Weights of a small transformer language model.
Architecture: rotary positions, no biases in attention or MLP, untied embeddings, capped logits.
Training: a variant of SOAP for these matrices, 382M tokens, 2916 steps.
Each number is 128 + 32 x the weight over the matrix's rms, rounded and kept within 0 to 255. Layers, rows and columns count from 0. Numbers have three digits each.

# layer 4 MLP down (transposed), 1024x256, rms 0.105, rows 770-819, columns 128-191
117099154123093064109120103087112137134135087141107100182168099137110173115118107078163124075129192104101113124098203143122168099127136155111145189160162054111129126130126095167165163129157118
124106108139112113128136102184130158143077151168118152151133131140118138121204104144123095145109118126162129139088101151092131113119139167164136099126109165101133112112157103106092090097151118
107194166116103124184120096153156125110141135176101113220126109107123141071095118136100136087164141142115153124153171108132147173165108113108116121159142100110127085125189155149100126190173100
129149157095155141149081136135089191122165145138123102119112133163093154090107136086088156161117137165117128124096113140143079183159169093147089095172110125140110145143116181129186087163138184
163139120088171170115143178125134131117127137139116148172102120147107092150085134175114145084137124111132105161103136137148127099113072172117130142065142132153111146176093153115139131090100119
162152130148139150133160140091082129137126133113122128112131137101148144082169134166102172097129111148083181168105159133064124114213154159106150163155112111099113183170119097151122163140170119
229144076167170139154124155126150126121170165092107168076153100167111140200073166173099125185140125131153183154129137112145152136116091101142132146159082140144141115095097118107177103153154169
149116103162163157096113090170131141138115129163135166136124137129175145134064130090129131134092113170106084139131149157189129079149104113108195157126073146082121173116106075118159181082192111
139124098178085099131103158136219149125112080123121088107137117082110063108090146111014151152167183164109076115102223155124137106138116110134131126158126126097087077179079127113121107126089106
142173113196090128136135099161141173152118130132127087089101132137080146101125187113056112140078136184207107147147127119120115166143148140097118114103142159150127117165092172091094135156146137
146118110157153084148131137101153172109071114158192101162109111094167148103124143110078176170107123118167098144187148117129108112134149109128110141187133114123116120073097181074202121110140147
156115152121161122132137189158138133141134145124111093104096136198110133162052080091079143184049136068113146075099150175130151067122086090156050129170110134105177118138174140135081139194128157
088120132132126077129129117074176133123135152133124176198117075157151205158079121106136078104219084142112168101133108147095125196122079168163134151165142123120169162096133154102101088135115116
184103136077155076180100162141060125143121115138127186157130107091151160137084168085080087122138098081117102093094149224108098161121177115158124103107114124101087185139140184112094116152106186
130187096131055085172181110142082084120126152129151116123136143125118140130179149113108126175132121115108166142151108136046095126115126153088170127123157120120128140149190085157146132157155109
140192143171110063094155159072186143120117135162156060188148108101110123133164167136079109135137135179196107113163076139153126095115157147164125122115181128073108095098098136121163167177154160
134104119142069056068098118179146157132095150108105161150173177139127145115165174145096111125123156083133127104172135156152136110054161173106115097072111149136139130053157111056153160117112139
168138145116063149117122123097175200126159138142189101122150165172079106107138162106168124140160147116154190117191178113096117166062153173167193202100148114139200095163147156139140166175129125
146138142108093096227059053066079113162128156153084146083144243092157124142122154182143103157064137162139077105202110149161118174165121153118148177125098104087125114111116129202163146105131134
143171152126090119098076146193119090098102134065180159142148148131097144116147156147059109153158159177104058151141139135129180085155198085108142186137100123078189136150216099172087204151143147
097128139119109150143126141138187122136174103124157134054084096103106116131123123117149196102082151134150077099082155139170084130097109091141155160137190129188156119157112160098082180063118163
124123142151149168140175138098087137105100157126098149069102118141177140093143143185117173147125155125130131176155095116132110155151146104117106116149137168098107180108146101127096114117162076
101076095121151114119151166128147058155127148093123123081136100102154164106139130144180136106118184128152142136125183140082199129102163111113137196147093166145125126175161085154112143176116086
123104113182169155051183159153145136184167163071149152151119074146091148124094106081076123143039095122127142189161130157102116070145198068101125097187131093087130112113120110132131149169199199
118108153131118090111143134107098149123080183139111143116072172167110081159100116174154082127173137097136120120144164111094164114159113123120138143113107130103095107116154117115076150060146118
130149129139124108176099148200131164112171188084113069172094167226094161102164193068135091095109088140112163117123056133111125087160053161099067141096129065089136173162148149135118059075110158
110140166100110133211071044066129099151159114144071151144152176099132166096126116167115123133122105168090108142109107127102105105123136163155109079137102177131165141127133134052128188089159124
112098131146152126120144137106130118115101200063148111095120137070132159107061099159133168118113097152145154160137099116116098079096133191122151093124089097145090146068134031107133140117150144
097093126166108191085173083123130081137129158094120158103103110156110101131100110146100144129139137120108089106118116161095085084105118157104114185072166079100143139116178059141177117130138167
092085131190154157160112142108113140100081200151145134081075141136145151108159094172131072166079110101081106116152194134125151069096174139165182092157158174134096119109153106088172155074099097
145124106185153169125141113069098109120111170159085176089127150171097124121176119143140139166103122151167090164194056101073165156107142138135136096170181103166143081124146118136076080142133119
159115131095146131131097185168162123099127117088126125171120094158186165103131108183171155095163100188156104147082113125156146098152150172105163103146198157105114134085139147112159144146113163
131119163117113098106144157184108181142106146153145166142076077173124166105130131147188157130103132090092159164121154171166140177086154166202245087173138115154102098168147090099125197105117114
106139166201148108162086169111130092175193203143195137056079172187090083147109116116156070153126144126135064135090158084170136157147141124119181198129171124163153166127166111148119188122115132
120096140116156096118098178126084153129061092091121101180186144174095138073186142180149165104111115158142054147165071104162137108131157180062178100077090150093159192163116156131142151085131166
115089094196082180124105156150178135214151144180043128065135109075097144138107169099145151072143124056170097120167096150087122098158192167097116118113112159111135111167138140138085136082111124
126132103142115085069151098164120103170093120133175132134132164140098114136126115179117026137151155081212174088160094146211093125129184087106082089115130116094152142092139086127100118068115080
148092171110141164079110119124133103090063111105091097132092121109144117126178132098097192151091087138206167121092110184159074099055114105145116150116137119128101116136129090066135144213129116
068165121161128119176138147130173155084174106106119149038155115190146130166087168169100091137137124096108079145117079147148128158141098106112096073139149111083148116124116199140134173080133156
117139146121153140081113080121127178166153135127097160116192081139107109134092092111106109150144116129116113124097081172201096131100136157143119166090130124127087158207074105124148108122169086
137083101113153061074127128170183121153179136137138172145149132134164096179117174076061150109124118161205139137110127215142075138052154186119141178148125105145182142149091097110165140122152166
102104185172129147054137168161182114040144166058144127141092146115078117177107133064092067145038104101151096204088221151158082124135175111148121135110187127082126132105127122134138155082180246
150137108142186172101118161156112124132131118111102105173122146175117135175108149118114098089114082111193097138082115179186125123096147130156053117104112071148110114150130142122150084107181164
095148090107187195154182060135128125109124156099133087084144110100093111114082118138173122114124155151152142126143112109161122115122101096131049074091127144113123073115099138161053134066150115
091118034098120143066163099137166119095132130117167123113151135081120079115183158143102132156139183077104201114119097134088102079101152136161121085146104146113105064104086086150110108172178077
124083128179126117073157147138142126098102149139109203070113097144095122130150132077124109129138130142120101092119121136124134176165048134142130148052086084123077142093144128077117154083174107
105150148088112117144165136164160097163079148181184186181083104107106181095108100105112119116110165104063138122137033093153151132135109146142088074115087143142097139169154157072119145121123122
153140170100170083039136143091194118106082118083130146149160109075111117147137146071152050100111122110121093112148121130082106132163111122116080097135105150084122115097135135099092156083138144
113091155146144119072153094132134160142126112132133090149137133120162131119155183070080112149138155112123194093150161178133112100117090092121113161083133139088071179152109135098173111079042150
142136180138141145150106122143194201098101077130132086187114146156055079110092157110103163209116148106177100132156136151101115158121129014159183150174093126121118108129140080194178089138114170
# layer 4 MLP up, 1024x256, rms 0.102, rows 771-820, columns 128-191
133175107119117160120126123136131202139121169201111123095209133145202097154149114129122140163120099116127118121077085141120126111116108141147102153119093143101138141130131113147127187127102131
115099102138190147168151156125105152176160098183137111105117146157128147087121142144126180125150123114097147146090125174148152106121121131103148115116145117113113114136092101132094106138112112
108135125154120096123124143093155068100102186120091110117174156137111153179150130139134165107133133097127127150149158064091138079080104102137162115085137083110166147099148079195126080132126115
098122122080147145125101174101137104160102100134124125110068069128145167128107144134142094164143135166141124104110156150108161105057159164150148113124173151122125125146111142075127145157124086
105120143104094114119145134131179137144097085120075093074126194152088095176137135114132110082111114121136088156127106108086143117137093118117145169153121081161205125095150167130104150133114115
132172122119100187157129111069122204128154138115118135129161122153102103211101107103120113118137080123113092115119180142074147162106092108090128132126102132076117143152128102149162110126157142
228150035132111124101132072130158131084149187212149098100146212114150167125114095160160066120154055141075129129018142126128138164186191095135103038161165167178164212112118166143075148130121079
112089161085114114170126146135157109092132076149107146144153105141158166158142108083087079123100137194142170136159111110135083061108148132072123159087044087096112145135090136099054067148131182
119119120130197131129145176147141119133143086138182085079151158108147160096117127068122159140142089142106111150173177121156158152153100124172088104119103115111118158150149083113110132151098144
135055185103141161135141115109149065116169107132165059098231099107164124134128106152095184103131051146096116127128118124085119110099163137122165105099178117097128059095048153152121155073129087
055151096176146207137150128109166158130141115080112150160107126108052124123135178152150105107092186132150150153139121132113076151055088062107150098152090100166121174126120168127148114150115113
116136179161141087157099107204124101121104155100188146130125193161135183126160115097177091123134158110176138153063157083067150087116158135151134115137094068174068106129174141157173048124117158
159117095107164073107172189148124195115112080158134089146123137118097180096106048136109115145151138111078111027165112132102115146114076154156135133078090149160127102100175154074144150146078175
123167145094128156112169141113128120106139115177121167124113121130106146129167094127142112140061141168170141139116056138123112152107124166159152117116156121081139072143158135109156161162121139
089138115132116115152146157121079115104085066142196126183116142130124168139150144158086080103163098103123122104165170149150108109109081155185104167088117120083134187154130132085137160115200164
143116210140144153106141203158131129117132114137098101122138136121036129094175088178051096140189107131146121131120149049149093141104159131163115127167118109124128190109098162118143161160089121
088119087066137156101138096138136155098098100127119161117147109168127117114112133185164097146054163193088180096140085111125117143080135083132159155160088103109145141090104174102156200110147129
154138114092074150136136133099115117103130134148136133146143092185129168051131139130047117114095101175110127109091090167125149184167106104103070123134126185088143069129206111118174160155157100
192160160104118177140140111228097085153122102104067154129063094160133101118137111110100158125101123120149175151146107143078126141149121100138192155103121168101163097056170175185046125156119175
098069119101163143176159155114092122139057141130126158116107124119198167099027098174118159153162049126172116119129071143064154092115168171154161173145112114084172109099157129122101221108150136
101133094117102161116118139134144181139143129098126053085084130121108060080123123131089206152119163106138146129133095117102118156154154131155147137110144134118079125114141137151105128189091086
128106105077136161068194159079092108127139122138167200086120129112139118070130138127140097160173102113115165135102081122186145139167123141127156060095107170185186089102112134177150121116137064
090138171227091150138162045139114114135091151077114156149184092165140127145167097142088111153108154130103147131081108095023109090105118080090126046159161103158154084080214155177083119145126182
126127059100117106122131190125192149095098125128105165178098178135102156135093112102065213080119107098121123150119120110152092146126142151102137126114098144117067159107141099118161143101182152
128096147145124105073139080136105152104116141170127118152115128066108145130065133122133167111116134160131137200127110154147208068083132114120140106128147098157130132176213120150077110141136131
162152150083117081108220170126142136117157122089152126112157105195135059117123085104123125160090114116151146150166118122125162111119177149114137157204154069104086130088138094172109119174130123
108147148124107110095124113087105080183121097133118097111098097146131141128132125123104117158134140159117097161134210151112094114094101081117090128114126135116146148183178145114165070153152117
161189157152160186120094147122203130091142149138200110169101149064094154099124118115123130152057113120100132141161120152150137096135140153116125090109184127143161115088174081107098100166157109
150121090183154162188112186199134123120180094101112118104123131100131151145095154127154141127182094142142056088102161133158146078245068156097121088157104090137108099138140145166112073096198181
099114153102136125149100143170109105165121141117157120093139089064189140167141152082161106136078044107150078125168106132127099140161061161128158119144113114180086129202142098147107160107082137
119101145068169149111074097150109164128141120136120104107105135187153113146090094110112137141070102163112145140144095110113093098155153141040148158159121149126106130118096118167106135099151126
131110085145063123145171153103098138152120158145130084156103087150160159174155131122162168149149107159112109145093139124152071121117174081100158077140084087122125145159127222141138098083122124
086117119115154143148116104137137084147070106088173098131112107146116082132108136099150165082167104148151163168090163122086132083074106114149113154131164163149114082143138080102130134136129126
118070070118116175088089212210173137156146111152122087125150145135055136154175077129089126075198162170062121086169096113144110090134109072165174113064151153126163177115101189173078196141155180
116163178130133205139140121128099091155150091091154069115158107135082159144109121123178128133162118152111136124106138129167143160164154123164181145120160127163118105123094155137130152108105083
087161136126123149104178120111121142141135123172106097152107107101095171135069107086165132137088099158087107124098177170087136067099141110059177117121117159107135163169068072145098165135110141
066140128054083096104079116101129165094097065114119183078143126150114127126152088094096225119124132111142156082116135141122151164086137173066111083163132166108092083142124127141134131070140130
108124142146161103122102117139108072151141131075132063141095161087087126165163139149174114161152081138081088142102121165132136117144143106132119146141107173142171156099139127118194124133126148
141111109094104108120116160140122125136129088141113171151082107101114192193075143115098083141137108147132112109109091103128138148126105139173135156128125124139173109078105074108122107113147109
164089099112136111142125131122144063193149103090166061202131090167136109136191160103086111138038091132084121139093178131132114135032150112198092070130151117133120168116156079116124129111157105
133081156186083088125059143070163100192067181143235143149076114098114164083162121176120143161086202100095152113116163126073105208142093125137150102116110141146120096085186085124072152103099151
170123075074118126090177212123134105081172081096140129147128150140134122190112182121139114099163138145069148156074161120120094157081123149191123046117158124122109148144143132089129208104118080
117118036099126108090175159108132179142136083127103114078123122116085158093155132145117131185174169153062128081135149084144147074159131099112138168109120147143075119117082119133069110104088153
108091130094102156104127103133151198095130191142131122150151123072127209099195170149130111117066145140166174087106155122196132096174128116095144137114101130134117129092111178150094186101123132
097147131098096145121123134111105108179138147092128068056097107073152128156164129190127164093111138160174142129122106110120090170164174138169143114113123133119179093138119115129097145169069175
121065178116125081148101100115136138117139052082137135128113079114084159146126133177188128137114114149066182143130128168108079136116132121158105073052134153146126140148109136157094152085159101
121171090136160112116155132148148124122164101095130163084173088150108124126127142169122088130122139088146160077085100090060107089100077114132102124097141110098121102172110138153155155126125071
091168148128147140110129154100144070165095163082160139127146082145133126115114088154123138070123148086148158143153122085156067113152098165085102103161127104072153057123106133124065121081166147
102065159154158119098119173164209101144188102119097102068203178067135105094135056130106165122052168096133059086186114193144131163103150110169130169061130124109135125067145104159146081141136143
141161128085142129119143153127125141161095083147121124133159097150142115201157129130095062095227134113135124092090126111145103139122107151104128129110142094156159090115125080129162127125148161